Part of a small language model's weights.
Size: 21 layers, width 96, MLP 768 ReLU, vocabulary 8192, 4.46M parameters.
Each number is 50 + 12 x the weight over its row's rms, rounded and kept within 0 to 99. Layers, rows and columns count from 0. The size before them is the row's rms in percent of the matrix's.

# up: layer 14 MLP up, 768x96, rms 0.0962, rows 238-273, columns 0-95
# down: layer 14 MLP down (transposed), 768x96, rms 0.0962, rows 238-273, columns 0-95
up238 112:54 52 74 57 35 40 35 64 37 60 55 56 55 65 63 34 69 43 60 68 48 63 54 34 71 58 40 35 49 45 30 32 51 46 36 35 52 68 54 54 67 32 54 49 51 51 65 34 72 45 48 77 67 55 48 34 66 37 30 54 60 49 50 44 59 37 37 53 19 41 63 26 36 50 45 68 47 49 58 43 45 54 39 46 49 43 47 43 39 47 35 58 50 60 51 38
down238 105:35 25 47 84 68 37 48 53 38 65 58 52 42 64 44 49 47 60 60 45 41 27 73 46 65 50 59 31 55 49 39 45 33 48 67 48 62 31 51 50 50 54 72 41 59 68 54 54 50 47 35 50 39 58 53 52 35 26 51 35 53 64 70 54 42 60 45 60 56 43 27 69 66 72 43 61 38 59 48 63 57 62 62 44 45 53 35 61 66 48 64 32 47 61 53 51
up239 094:46 43 58 56 85 43 57 54 62 41 43 52 59 24 44 55 63 50 45 55 47 42 36 33 64 51 52 54 48 56 62 38 33 66 65 35 57 61 54 63 44 33 62 54 32 26 52 37 39 45 43 58 47 63 61 59 59 42 33 35 65 42 33 62 50 58 32 63 55 41 46 49 70 54 53 34 55 29 50 61 50 38 38 45 45 49 60 88 46 46 62 39 43 42 28 60
down239 082:75 43 61 58 49 46 45 49 52 61 57 43 34 48 50 19 47 38 62 59 33 44 57 60 52 49 40 31 55 69 25 37 56 54 27 60 36 54 61 41 59 60 46 51 51 63 40 50 36 51 41 28 39 69 37 33 62 52 67 47 57 38 50 68 37 34 42 39 38 54 46 39 38 70 53 63 40 56 36 23 52 37 71 48 56 56 28 51 57 50 46 27 42 52 35 57
up240 084:37 42 47 59 35 46 61 30 50 39 58 43 54 70 66 27 55 75 33 50 40 30 51 65 44 75 68 55 59 62 39 47 40 30 54 47 58 44 54 49 36 38 51 65 53 60 44 53 40 51 50 44 39 66 48 51 55 47 57 13 65 46 52 50 47 52 27 40 36 21 54 59 75 40 62 51 59 64 70 42 39 42 49 54 25 45 43 45 43 53 37 52 56 52 47 59
down240 073:58 30 60 55 40 61 44 62 19 36 32 46 53 54 31 29 41 47 70 38 41 38 34 69 42 34 62 54 49 62 51 57 61 37 47 45 48 48 52 54 63 42 47 45 59 35 43 49 39 32 48 55 51 46 47 37 71 48 41 53 58 54 32 46 61 48 41 57 59 48 70 73 67 43 49 50 39 62 65 69 65 42 19 42 59 52 47 74 73 37 53 59 42 57 31 57
up241 107:59 34 52 40 49 27 65 44 43 67 50 88 66 58 58 35 32 53 34 43 40 53 46 36 45 63 45 41 77 58 46 56 41 52 46 36 40 73 51 50 51 37 69 67 68 44 49 51 68 73 43 44 45 63 46 45 44 70 47 51 70 44 46 57 34 44 52 69 52 36 45 49 50 35 56 31 55 30 28 50 37 50 53 37 48 60 65 54 68 54 51 39 53 60 49 63
down241 108:41 65 50 56 43 50 70 74 27 53 46 43 48 55 44 52 37 62 59 52 54 52 48 48 64 47 59 46 43 35 35 55 63 47 41 56 51 81 55 40 48 56 62 36 57 52 56 46 54 73 34 39 64 44 53 39 41 49 51 74 46 41 44 49 65 43 42 73 48 63 14 43 49 55 56 63 54 38 34 59 44 66 58 24 58 48 31 38 55 46 53 40 84 61 69 40
up242 102:26 25 50 55 49 43 54 74 47 61 66 48 66 58 57 43 58 53 41 56 50 61 50 33 42 56 55 44 50 45 45 40 30 47 46 46 59 41 49 72 57 24 57 53 53 47 51 59 62 42 33 73 38 53 65 39 58 48 64 60 46 51 45 59 45 46 38 81 56 53 56 46 28 58 50 70 46 46 65 46 68 61 79 54 62 36 70 46 44 74 34 29 34 42 40 49
down242 112:62 40 53 53 48 66 46 43 47 51 49 41 52 43 46 64 58 39 42 68 36 55 61 59 63 48 31 40 55 49 24 45 38 35 70 48 58 63 68 27 48 33 37 57 36 41 41 46 58 44 44 70 49 43 53 45 63 47 59 39 42 32 36 55 35 67 34 45 23 59 40 39 48 46 23 48 30 54 58 83 50 57 56 38 69 43 47 33 61 60 48 58 27 45 34 50
up243 089:63 34 37 41 61 36 76 35 55 37 61 28 44 50 42 47 34 32 56 65 54 46 72 55 31 40 51 27 39 58 41 43 57 43 59 62 59 57 58 57 43 33 45 36 41 61 49 48 51 42 66 44 35 49 68 62 43 31 40 32 52 37 43 53 54 42 65 64 52 46 43 49 55 53 45 57 38 41 55 31 43 82 57 71 35 52 66 46 33 63 61 53 57 32 65 29
down243 082:60 50 16 25 49 26 47 71 59 61 48 51 38 32 57 40 43 49 62 52 61 26 55 48 50 59 48 68 64 54 44 46 48 47 48 45 41 52 38 23 42 62 61 79 35 50 45 41 40 47 40 48 43 67 29 43 65 42 47 61 68 54 35 42 52 61 65 42 61 49 58 60 54 43 65 60 51 60 43 31 54 37 31 51 32 43 39 59 51 32 36 48 26 54 57 46
up244 102:48 63 49 39 46 66 25 53 53 52 35 61 51 57 56 49 33 43 54 75 33 66 48 65 49 58 36 52 46 73 55 37 51 33 78 29 51 41 33 46 38 71 34 59 46 28 63 58 53 54 46 46 30 38 34 35 32 56 37 47 58 46 44 51 72 28 49 67 66 34 47 42 49 51 46 41 43 34 48 67 55 51 42 36 49 60 32 48 64 54 50 60 53 39 53 71
down244 118:45 82 32 35 59 39 46 27 54 53 39 50 42 38 59 49 51 36 62 61 30 64 59 41 38 50 53 53 21 34 73 29 60 50 50 47 40 56 57 42 34 50 53 44 47 47 72 60 45 42 72 67 64 45 46 42 38 60 71 41 60 24 65 63 68 33 36 56 61 41 52 56 33 57 43 47 45 45 44 56 59 43 56 52 65 64 44 53 68 49 58 46 30 50 41 38
up245 095:56 71 48 72 40 56 74 57 53 58 60 42 68 50 28 41 38 55 33 34 49 49 46 55 39 53 69 24 32 40 83 49 60 48 56 49 48 53 57 51 73 56 46 74 47 34 33 55 56 55 39 56 68 20 38 44 40 54 47 50 51 46 61 61 64 35 61 51 55 47 53 57 33 46 67 46 48 46 29 32 62 52 52 37 47 43 56 55 52 47 60 54 26 44 48 32
down245 083:51 47 38 45 41 36 54 56 42 54 80 36 68 32 59 71 46 45 40 47 76 42 50 20 65 31 56 55 48 52 43 66 58 29 28 48 65 59 56 54 43 33 44 46 24 41 46 46 47 42 36 50 53 39 44 55 44 37 47 34 60 73 58 60 45 55 34 57 52 57 40 55 29 68 50 36 40 45 55 45 67 42 29 32 35 42 51 55 50 35 63 55 49 26 52 43
up246 112:26 40 43 42 66 48 50 57 47 51 42 48 47 31 59 53 28 46 72 56 46 69 50 51 36 27 50 44 34 35 19 37 51 51 71 55 49 56 32 49 47 51 43 59 58 53 45 49 46 37 33 35 66 23 48 28 31 45 54 60 48 80 57 59 51 26 68 67 58 48 50 41 40 58 34 57 49 52 43 61 57 63 66 36 37 43 40 50 62 55 59 55 51 58 45 34
down246 111:37 55 33 43 43 52 81 62 41 59 54 59 45 37 55 51 41 67 33 65 61 65 54 38 53 33 26 61 55 53 33 39 58 40 38 54 45 47 50 68 57 60 52 44 45 54 65 54 53 58 53 54 63 59 47 29 50 54 68 55 51 71 43 37 64 26 55 38 63 65 49 73 53 39 64 43 59 77 56 58 72 42 47 28 43 56 39 59 40 41 34 42 35 47 25 57
up247 105:50 55 59 25 51 47 36 65 48 73 69 55 57 53 45 39 51 48 58 44 49 51 56 31 39 42 55 76 54 36 64 27 59 46 62 54 47 66 51 62 50 42 44 60 29 33 79 39 59 50 39 65 84 71 35 47 55 40 30 63 43 43 53 41 65 49 34 52 48 48 66 44 42 35 62 42 53 48 63 65 35 64 35 40 40 56 58 58 41 43 60 59 45 64 56 63
down247 112:27 20 47 51 49 63 49 59 38 62 59 39 35 65 60 43 52 44 63 59 53 66 47 54 51 55 39 48 62 70 45 57 61 46 46 26 55 52 66 42 65 32 34 48 42 41 57 58 58 60 50 50 51 56 40 60 23 51 40 59 40 72 48 48 54 42 47 64 28 34 62 52 29 51 56 34 36 41 39 56 67 60 75 40 67 27 47 52 48 55 59 29 63 55 71 62
up248 095:49 48 52 61 45 52 50 58 76 62 57 36 41 47 45 33 58 29 61 57 66 47 41 45 43 40 41 54 72 57 62 61 36 52 53 59 49 41 45 28 57 52 39 66 84 26 58 51 66 43 59 53 45 47 59 35 32 49 50 51 60 56 58 39 43 54 51 37 36 64 23 30 27 61 25 32 55 61 45 39 38 55 25 47 35 56 54 49 55 56 61 29 61 51 54 47
down248 085:37 72 34 38 62 55 41 44 51 32 33 47 56 51 47 79 46 44 52 51 37 49 58 41 54 43 41 50 45 52 66 50 70 46 60 47 49 61 50 50 36 50 59 62 38 65 58 40 41 52 32 62 59 54 64 46 83 67 32 52 52 58 42 46 54 57 35 71 80 39 89 58 46 41 36 48 58 59 71 49 50 42 68 60 56 56 40 66 55 48 56 71 46 43 56 38
up249 100:53 48 56 50 44 65 53 44 50 45 34 29 44 51 52 36 54 40 50 38 59 51 36 69 22 48 43 45 46 50 69 48 53 30 58 61 49 46 59 39 33 33 35 31 60 46 52 58 59 41 57 43 45 34 38 64 51 39 41 22 50 56 64 32 41 85 63 59 61 59 47 43 75 80 52 48 64 28 40 39 48 55 49 59 43 65 40 53 62 50 74 39 61 45 46 55
down249 109:38 56 52 42 50 48 56 34 34 59 55 51 31 62 52 56 50 46 33 64 56 58 28 40 60 30 30 66 58 50 46 56 23 74 56 46 50 44 59 39 34 53 50 39 53 47 42 41 54 67 53 58 23 56 42 31 40 45 67 47 70 73 23 50 50 52 44 52 63 49 41 15 64 47 33 55 57 64 50 63 49 47 37 70 54 58 58 47 49 38 70 41 51 56 59 47
up250 108:44 51 75 48 53 61 45 70 52 38 68 46 60 44 69 43 63 64 48 75 55 47 54 66 50 67 44 45 60 37 43 45 58 39 46 47 53 53 64 62 31 22 48 48 60 42 28 25 74 37 40 43 65 44 49 48 56 46 49 38 38 34 71 43 46 54 36 51 49 40 68 33 62 64 52 35 42 53 75 45 43 35 43 39 52 55 30 48 22 54 55 55 34 41 54 63
down250 112:44 43 39 43 52 50 56 28 64 43 55 40 49 45 38 58 75 64 53 42 35 46 45 59 56 34 47 62 52 57 42 39 55 70 60 56 58 50 49 31 26 39 61 47 36 56 71 36 14 55 52 77 30 64 44 55 38 60 53 41 50 49 37 61 27 54 45 56 35 39 67 23 51 44 43 80 59 38 59 38 55 55 56 40 57 55 42 61 41 69 56 52 54 59 59 45
up251 104:24 46 41 51 55 36 75 48 65 70 25 49 45 40 36 39 67 45 52 43 43 33 71 46 47 41 33 78 44 40 40 51 47 44 85 59 64 53 51 54 42 39 38 39 65 47 64 48 65 42 72 59 43 57 64 49 67 32 47 46 61 62 35 37 55 46 56 64 73 67 33 52 59 59 52 57 43 62 59 44 48 51 37 53 56 45 66 42 38 42 44 39 47 41 61 54
down251 114:65 39 61 62 56 52 36 39 55 43 56 38 64 37 32 41 43 72 61 44 55 48 61 41 72 67 51 48 56 54 51 26 35 57 27 31 70 54 75 55 53 44 34 52 45 31 52 58 39 53 57 47 58 52 41 54 45 44 51 60 50 50 47 40 57 63 74 50 47 45 13 54 34 50 66 74 49 62 46 30 60 37 38 35 37 40 54 66 51 36 30 44 40 60 51 47
up252 091:57 28 57 46 43 76 52 52 59 23 52 66 37 72 56 46 69 51 49 62 61 35 71 50 52 51 57 45 32 71 53 54 58 33 58 63 35 52 55 25 58 46 44 54 64 38 29 82 55 37 67 42 43 35 35 52 59 44 46 47 44 48 62 45 31 34 62 41 56 49 59 67 50 55 40 62 34 52 62 41 45 38 51 43 29 29 51 65 44 53 52 58 50 67 41 49
down252 080:58 70 57 47 56 38 65 67 37 47 42 61 61 36 51 48 39 41 41 60 39 59 49 74 52 46 59 70 45 36 64 85 54 35 57 53 70 41 72 56 37 51 30 61 47 54 64 69 61 43 39 46 46 41 64 54 50 53 49 33 47 72 37 68 61 42 57 67 54 48 62 54 61 50 49 35 46 61 55 56 67 53 51 44 45 79 36 34 57 64 79 47 52 60 57 57
up253 097:29 48 37 54 45 45 58 56 46 46 38 27 38 72 44 47 34 41 50 56 42 56 51 42 50 56 55 32 46 28 47 51 56 56 63 30 43 65 34 59 62 59 50 72 65 51 62 31 34 77 48 54 52 76 46 53 46 50 07 67 34 63 49 55 39 66 51 61 58 57 66 39 48 49 49 32 66 45 48 26 47 50 66 45 42 46 54 48 39 33 38 49 62 49 54 53
down253 114:70 46 39 47 80 50 51 56 60 35 48 62 65 48 55 40 32 43 27 56 36 57 36 60 67 40 53 52 65 47 43 33 70 69 60 61 37 61 63 55 37 65 46 49 77 55 27 44 35 40 46 58 32 52 49 35 40 78 63 52 62 50 61 51 70 61 75 55 49 49 63 54 37 31 47 48 46 45 50 48 49 36 65 37 59 57 62 50 63 52 64 66 43 52 57 43
up254 098:47 47 31 67 36 59 53 34 49 61 20 62 55 52 62 55 51 59 51 56 64 72 51 55 74 74 37 43 45 56 41 63 48 53 53 60 41 63 45 62 45 54 44 46 68 54 67 58 54 62 48 54 70 35 45 41 81 66 49 41 30 51 55 33 46 36 59 51 69 67 45 53 49 46 38 58 43 58 31 35 54 33 79 58 59 44 56 62 43 30 63 57 51 37 61 60
down254 080:77 44 69 39 52 41 55 41 62 43 60 60 47 57 51 61 51 43 62 47 61 39 59 45 39 55 46 75 45 56 57 55 58 61 48 48 30 59 73 48 38 62 51 66 43 67 38 36 67 57 68 72 35 63 49 61 41 37 50 47 45 80 64 48 41 50 63 56 55 73 69 60 37 61 56 59 40 59 69 75 54 70 42 58 47 68 37 63 59 43 57 38 54 72 44 55
up255 096:51 58 45 58 18 57 59 38 60 60 53 69 35 49 59 40 61 51 43 37 38 46 56 56 60 28 72 57 36 65 47 41 60 64 53 30 47 75 43 20 39 47 50 42 56 66 60 55 57 44 56 63 49 43 70 52 38 50 49 41 57 48 67 58 59 42 54 51 45 36 50 51 23 42 28 38 42 49 39 32 77 48 46 41 48 59 71 49 60 63 37 50 36 67 36 57
down255 086:62 45 58 54 55 55 54 48 35 48 49 30 27 55 51 35 40 29 54 26 33 56 40 45 51 43 42 57 44 66 52 55 52 47 40 76 47 39 57 69 63 44 66 37 40 52 50 53 49 32 68 51 51 53 49 55 55 40 47 48 43 57 57 12 56 62 43 38 51 63 57 69 41 48 49 74 39 40 69 61 54 39 22 55 61 32 51 55 56 51 44 41 20 77 54 47
up256 096:63 48 43 60 40 49 61 68 48 43 68 46 50 14 61 48 51 32 53 49 59 48 26 47 39 45 52 60 41 22 49 73 54 33 37 37 31 49 67 58 55 58 54 37 48 56 58 64 58 44 56 48 56 55 65 68 54 57 58 34 31 49 57 68 55 69 45 51 44 52 40 42 51 55 68 55 55 60 30 45 51 32 47 70 47 28 43 76 28 47 48 58 40 64 55 31
down256 083:34 37 47 53 27 31 46 25 76 46 34 36 38 45 42 39 51 37 37 73 60 60 34 39 38 35 57 57 44 48 66 36 47 53 48 49 53 51 36 52 49 51 28 51 64 49 34 38 47 39 37 54 46 57 46 41 48 55 50 57 59 60 40 44 20 35 55 47 44 48 57 43 32 33 33 16 42 52 44 36 57 55 35 63 53 54 49 58 64 41 60 26 61 43 61 67
up257 087:46 45 46 38 58 32 64 53 32 60 65 57 49 43 61 52 65 46 45 44 58 63 33 55 49 34 23 41 48 45 44 19 53 43 50 51 51 45 39 53 79 55 65 55 36 65 45 32 63 52 67 33 66 49 56 36 53 48 50 47 50 61 49 52 59 55 62 26 61 58 50 47 49 36 56 27 57 59 42 67 72 34 33 53 40 43 62 43 51 27 56 79 30 66 47 59
down257 082:50 47 57 40 34 33 71 53 61 51 49 39 69 56 55 33 59 48 50 59 37 50 43 65 73 60 59 39 56 28 68 57 71 36 40 39 40 42 40 33 66 60 51 40 47 40 54 61 38 21 41 59 49 68 68 61 68 62 65 59 39 66 59 53 37 42 42 69 70 51 62 50 22 33 48 34 50 65 50 28 49 48 66 48 40 64 46 53 58 52 55 42 52 53 51 53
up258 099:33 40 61 70 50 46 71 42 49 50 58 67 48 56 61 41 62 17 42 55 39 40 37 49 44 41 59 69 43 49 36 68 48 52 45 45 46 57 61 61 49 56 65 58 70 43 63 49 67 60 37 35 53 69 53 65 49 50 62 40 26 67 40 49 15 39 46 40 57 55 49 42 71 49 53 53 34 29 43 48 23 41 53 55 41 32 46 52 35 29 55 58 48 38 58 43
down258 090:64 38 49 45 51 54 58 36 57 42 72 61 46 48 50 28 44 50 63 80 73 58 30 51 43 67 56 65 48 63 54 35 49 70 77 62 49 63 47 50 36 45 39 58 40 54 41 54 47 53 45 68 46 57 45 61 36 41 31 66 52 48 54 56 65 52 53 34 51 53 20 33 44 65 72 59 54 65 68 29 44 57 45 38 67 46 44 48 47 70 35 46 52 62 32 48
up259 105:37 26 56 42 36 16 31 65 43 50 44 50 46 38 45 41 48 52 32 60 45 66 46 53 56 52 35 40 64 37 62 57 26 41 55 54 43 59 46 54 35 51 60 57 49 54 35 48 66 58 52 46 22 65 28 69 29 34 52 62 60 56 51 54 47 19 51 53 50 50 72 54 53 41 51 58 36 30 44 48 50 65 41 42 54 54 79 51 61 51 36 45 42 68 48 58
down259 116:38 39 69 60 59 60 29 48 45 51 61 32 51 47 52 57 64 53 48 42 39 38 40 30 75 57 40 41 61 51 62 67 50 56 31 55 38 51 34 46 49 55 50 49 35 40 34 45 61 34 47 46 42 57 19 65 43 39 49 39 46 62 41 64 56 61 70 64 45 44 29 23 57 71 32 61 45 65 61 72 58 59 56 45 48 62 46 64 62 38 39 57 61 67 52 33
up260 102:63 34 50 59 68 80 51 38 71 63 24 54 69 60 47 49 72 45 26 51 35 34 50 61 58 52 56 39 52 79 32 49 25 28 46 60 34 51 43 49 43 37 41 45 65 30 69 48 51 41 44 60 54 61 56 56 49 41 48 55 67 61 61 34 50 39 60 42 47 48 47 43 46 73 65 60 63 65 60 62 48 46 43 36 48 53 68 56 54 45 48 41 57 40 41 55
down260 120:58 56 78 54 47 60 25 45 60 71 35 56 55 46 44 51 55 69 52 46 50 35 53 59 52 49 50 33 69 48 51 36 55 32 42 28 52 56 52 39 51 43 56 41 66 40 56 56 65 57 51 35 47 63 38 42 69 66 49 47 74 50 67 40 48 30 45 60 56 46 50 44 35 46 62 43 34 50 59 57 53 84 46 53 34 53 79 47 45 31 41 32 78 55 62 42
up261 094:58 39 55 35 38 67 39 59 67 69 37 49 44 51 81 47 33 62 37 49 53 61 66 31 56 39 51 50 61 54 42 54 48 56 59 53 29 67 57 37 20 35 38 54 32 58 48 56 54 51 52 52 66 52 36 48 52 27 58 47 61 26 44 55 59 40 35 34 41 66 34 55 54 56 58 47 34 54 39 28 56 70 62 44 62 21 53 45 55 39 45 42 56 52 53 30
down261 076:48 46 52 47 46 64 35 33 59 55 59 63 44 51 28 50 44 56 68 55 48 65 22 35 30 48 52 41 47 45 32 36 56 51 48 51 41 37 33 49 30 59 54 37 58 62 42 51 77 47 65 58 39 61 57 71 43 50 47 64 60 72 65 41 53 43 69 39 52 35 68 61 61 30 55 55 42 55 76 70 32 63 31 50 52 50 50 56 49 34 45 27 44 47 59 67
up262 100:60 62 40 48 37 31 54 43 55 55 61 64 68 20 70 65 54 43 45 55 42 66 39 39 35 48 41 51 47 55 22 73 62 42 75 34 47 47 44 54 44 59 43 70 34 56 71 40 36 42 63 50 49 53 41 41 74 44 53 44 43 35 65 59 53 63 39 51 60 56 70 48 44 50 47 55 45 44 55 46 40 48 39 58 49 68 44 28 17 49 42 56 35 54 34 42
down262 097:33 37 58 57 41 69 46 39 47 53 35 52 23 30 62 62 38 43 46 50 39 76 60 47 58 47 42 69 30 50 62 23 43 60 36 50 59 68 59 66 59 58 39 35 53 54 53 37 59 47 51 52 60 53 54 26 41 54 52 59 55 49 60 77 47 30 61 55 34 55 65 42 40 52 43 64 34 65 65 51 36 48 58 79 65 41 61 41 33 55 55 51 68 47 44 49
up263 102:37 74 47 63 73 43 54 52 51 62 49 39 34 43 54 53 80 51 47 46 45 74 56 57 47 48 50 43 58 52 42 65 76 53 49 45 40 55 37 29 43 51 27 30 64 47 43 37 43 54 48 54 49 49 45 73 43 52 31 55 61 61 47 48 57 57 47 55 72 43 78 71 42 50 56 56 28 46 58 40 69 66 56 34 50 45 62 40 46 42 36 37 42 48 28 24
down263 123:36 57 57 60 48 52 45 39 30 27 31 34 38 40 50 75 62 46 62 54 57 45 56 57 60 53 61 44 52 64 47 70 31 44 54 34 48 54 57 47 53 48 27 60 45 57 48 43 43 58 48 54 30 64 39 45 69 39 40 43 44 67 41 41 67 44 51 43 32 00 25 49 57 52 59 53 51 61 44 56 61 60 65 60 52 38 56 30 44 38 56 48 56 58 29 52
up264 106:36 51 20 75 53 56 46 59 53 56 41 52 30 63 41 57 47 43 32 71 55 55 66 52 40 52 27 46 71 71 59 29 64 55 43 38 47 62 47 71 42 39 30 47 42 55 61 46 61 60 63 53 57 26 54 67 29 29 61 43 38 49 46 57 61 32 51 48 48 35 60 57 51 63 52 68 52 60 35 60 33 46 51 52 46 31 61 54 60 59 59 62 54 53 46 71
down264 099:42 41 51 53 46 17 48 61 57 69 57 39 64 34 44 58 69 51 37 68 62 53 48 52 55 56 60 69 48 46 57 58 65 53 28 46 57 36 45 48 32 58 43 41 66 59 49 54 36 56 47 39 51 67 58 60 52 21 34 55 74 67 34 53 59 60 58 59 53 54 51 56 41 30 56 43 43 51 58 52 71 29 45 82 34 58 55 27 51 40 57 37 66 44 39 39
up265 096:46 52 52 67 37 43 59 69 54 56 22 49 42 64 49 59 61 63 64 40 61 48 35 43 56 61 57 57 40 45 66 31 44 62 44 41 53 64 36 31 40 47 46 39 54 68 71 54 56 32 61 71 32 73 55 61 43 54 72 70 88 41 52 34 54 42 42 56 69 56 49 52 45 51 48 35 40 54 57 53 47 47 59 48 36 57 65 40 40 75 58 52 32 51 62 46
down265 086:76 59 55 45 49 35 66 57 35 53 70 39 27 46 49 52 40 34 40 38 36 41 51 54 29 48 43 54 45 71 47 46 63 45 50 52 69 53 82 34 63 46 51 67 30 52 60 34 54 42 72 58 57 46 50 39 37 22 34 50 37 33 40 41 62 47 49 60 59 58 42 56 52 48 44 63 40 62 72 62 49 50 59 54 51 51 33 48 65 36 22 56 59 62 53 60
up266 105:50 44 44 47 52 32 70 36 59 59 38 27 72 54 70 49 52 44 46 53 48 52 41 51 50 33 53 39 42 41 56 48 53 70 36 43 38 37 37 68 49 53 34 39 69 50 45 32 48 29 42 47 50 54 69 59 50 47 59 83 47 63 20 56 39 63 68 56 42 57 52 38 35 56 53 69 76 53 59 47 60 55 41 70 52 63 44 49 43 51 51 34 74 43 56 29
down266 110:45 43 42 76 56 38 52 70 36 59 33 50 26 56 51 67 54 57 60 34 39 79 35 51 57 72 40 43 60 52 45 58 76 35 43 53 73 60 51 73 48 48 66 68 54 42 52 63 60 42 39 50 32 41 35 47 46 47 46 63 60 45 58 39 62 47 38 58 72 40 36 53 48 44 56 38 59 29 46 49 43 53 56 60 36 56 47 46 69 50 60 19 62 45 39 41
up267 099:47 47 55 54 51 66 36 49 38 48 55 65 46 62 70 54 55 34 36 67 57 58 52 64 66 62 41 40 40 52 39 69 39 51 51 56 66 35 44 78 51 36 51 52 45 45 48 48 44 34 45 35 46 42 76 39 40 35 44 45 41 62 58 71 35 38 50 35 73 56 65 33 76 22 46 29 29 35 56 53 48 40 57 54 54 38 59 68 53 58 53 27 41 53 52 43
down267 087:44 50 59 49 54 54 38 38 54 61 59 67 53 24 57 33 43 42 59 45 41 32 32 27 74 44 65 59 52 23 46 53 45 45 56 63 14 44 27 48 54 58 42 58 57 44 51 71 54 56 31 69 52 52 42 41 49 45 68 70 54 65 39 58 57 42 77 59 40 41 66 39 58 45 48 54 63 53 34 63 47 59 38 46 50 49 74 46 38 57 48 65 61 49 59 45
up268 096:50 48 32 35 57 43 28 46 50 66 58 29 56 38 33 27 46 62 44 50 43 57 39 48 35 53 56 53 44 54 23 68 41 46 73 34 38 50 39 75 68 55 51 59 47 29 67 42 70 72 36 59 44 65 61 46 29 33 69 68 40 46 67 32 53 53 55 37 29 41 48 48 38 44 48 39 59 65 59 67 49 35 46 50 43 55 59 54 58 50 59 50 53 58 40 49
down268 089:23 50 39 63 43 45 53 51 43 45 44 43 54 59 26 41 40 41 47 56 50 49 39 63 58 47 36 48 66 42 52 46 41 46 36 67 48 61 54 46 46 25 65 42 48 41 49 54 37 41 26 37 57 71 58 49 49 53 55 71 45 46 59 56 42 49 71 57 35 55 60 59 35 43 51 38 60 48 53 62 46 40 40 30 60 48 52 49 88 45 45 29 25 56 76 16
up269 113:57 64 46 49 76 30 52 49 49 53 51 53 55 73 60 44 42 51 49 43 63 21 50 60 44 51 56 49 28 46 40 67 44 38 86 52 49 60 41 55 86 56 44 55 38 50 55 64 41 52 57 60 58 37 70 67 72 55 49 47 60 62 59 42 44 41 57 49 57 61 42 64 57 57 47 54 41 43 50 37 63 74 28 42 24 41 68 56 40 52 60 51 43 37 36 61
down269 113:48 16 39 49 57 62 44 54 48 62 32 46 67 63 62 71 40 52 48 64 54 36 44 57 68 65 37 45 50 57 50 20 35 57 22 53 54 47 46 31 57 50 55 61 55 42 49 44 47 42 56 36 59 69 32 36 36 77 59 47 36 44 47 37 62 63 64 66 49 74 34 47 52 49 72 45 56 76 56 56 47 33 66 49 52 45 48 62 51 52 60 55 36 54 49 39
up270 087:34 61 66 55 47 44 51 42 54 52 67 54 33 67 61 27 39 57 62 49 32 26 40 41 46 16 66 41 49 48 75 54 71 44 62 54 35 70 57 62 50 62 60 52 59 47 51 35 58 40 57 41 50 61 32 21 56 47 61 48 59 55 65 48 60 39 44 78 41 56 47 51 62 58 58 57 59 47 49 63 32 46 33 47 38 47 53 51 55 42 70 73 51 66 51 57
down270 093:33 44 57 67 49 41 63 58 54 34 64 52 74 65 52 41 69 53 66 32 35 34 43 50 58 47 57 28 63 55 44 36 61 52 45 62 62 65 67 54 59 38 36 38 53 31 36 19 57 40 84 49 55 30 55 59 68 25 44 42 61 46 44 48 58 49 51 53 70 29 48 64 58 51 39 46 36 49 42 48 53 63 60 50 62 57 42 62 60 48 57 62 42 40 40 53
up271 098:42 42 68 30 41 52 60 38 57 41 33 48 15 55 58 38 32 64 46 54 55 66 39 51 39 39 64 68 57 35 46 63 56 51 31 23 55 35 46 54 42 40 45 76 30 46 44 43 49 69 40 58 43 55 60 44 59 48 47 41 53 67 65 40 53 35 42 73 63 29 39 45 49 69 68 50 44 47 45 72 62 48 49 43 48 58 64 53 31 41 64 48 55 52 34 56
down271 102:42 46 77 48 48 72 49 48 46 70 30 46 66 22 31 67 41 31 38 46 57 44 35 64 50 55 56 64 45 51 36 62 45 49 70 60 21 60 27 65 37 54 53 57 62 43 57 55 82 70 57 54 59 55 47 35 74 39 45 47 66 63 30 37 55 41 36 55 44 43 57 49 56 54 42 37 54 40 61 42 59 54 51 66 46 43 49 38 53 47 56 52 46 45 64 48
up272 097:38 61 41 54 52 59 61 52 49 48 59 37 48 50 67 50 16 67 39 65 68 32 47 62 32 54 38 63 57 81 48 50 54 66 68 62 47 40 59 32 76 27 50 48 59 52 57 41 58 52 38 52 54 26 66 33 44 29 38 61 44 59 50 65 64 54 36 58 55 54 57 57 58 49 54 36 36 54 58 55 38 35 46 40 31 49 58 46 26 56 67 56 53 57 33 51
down272 104:30 62 50 39 57 48 73 44 61 39 30 50 38 54 49 44 31 68 56 46 49 40 54 48 33 48 53 34 34 46 58 41 56 45 51 47 33 52 63 44 69 43 43 54 39 54 63 48 51 52 30 56 53 39 38 38 59 31 45 74 41 60 71 58 54 46 64 35 60 68 56 65 51 39 75 45 45 56 20 43 49 59 57 44 27 43 61 56 45 62 59 53 33 87 44 36
up273 098:32 44 58 61 44 45 58 45 51 72 55 33 62 51 57 39 27 50 29 65 50 36 53 24 74 59 63 53 55 59 81 64 39 39 53 48 45 45 54 46 42 28 51 74 51 56 50 49 45 54 51 65 47 51 53 49 39 44 38 55 47 46 29 46 45 49 39 42 62 70 55 37 52 53 55 37 22 54 47 60 41 29 84 32 36 46 66 46 33 65 42 55 49 42 59 51
down273 106:56 38 53 49 61 62 45 50 38 39 53 70 36 45 75 66 35 59 53 33 58 60 25 47 69 66 48 45 54 50 44 35 53 56 77 46 41 51 61 48 62 81 32 34 57 49 45 49 45 47 57 57 42 37 43 36 51 53 48 62 45 46 63 42 58 63 40 57 52 35 59 53 28 69 41 74 68 73 38 50 32 70 47 56 51 28 40 60 40 38 53 47 52 30 42 48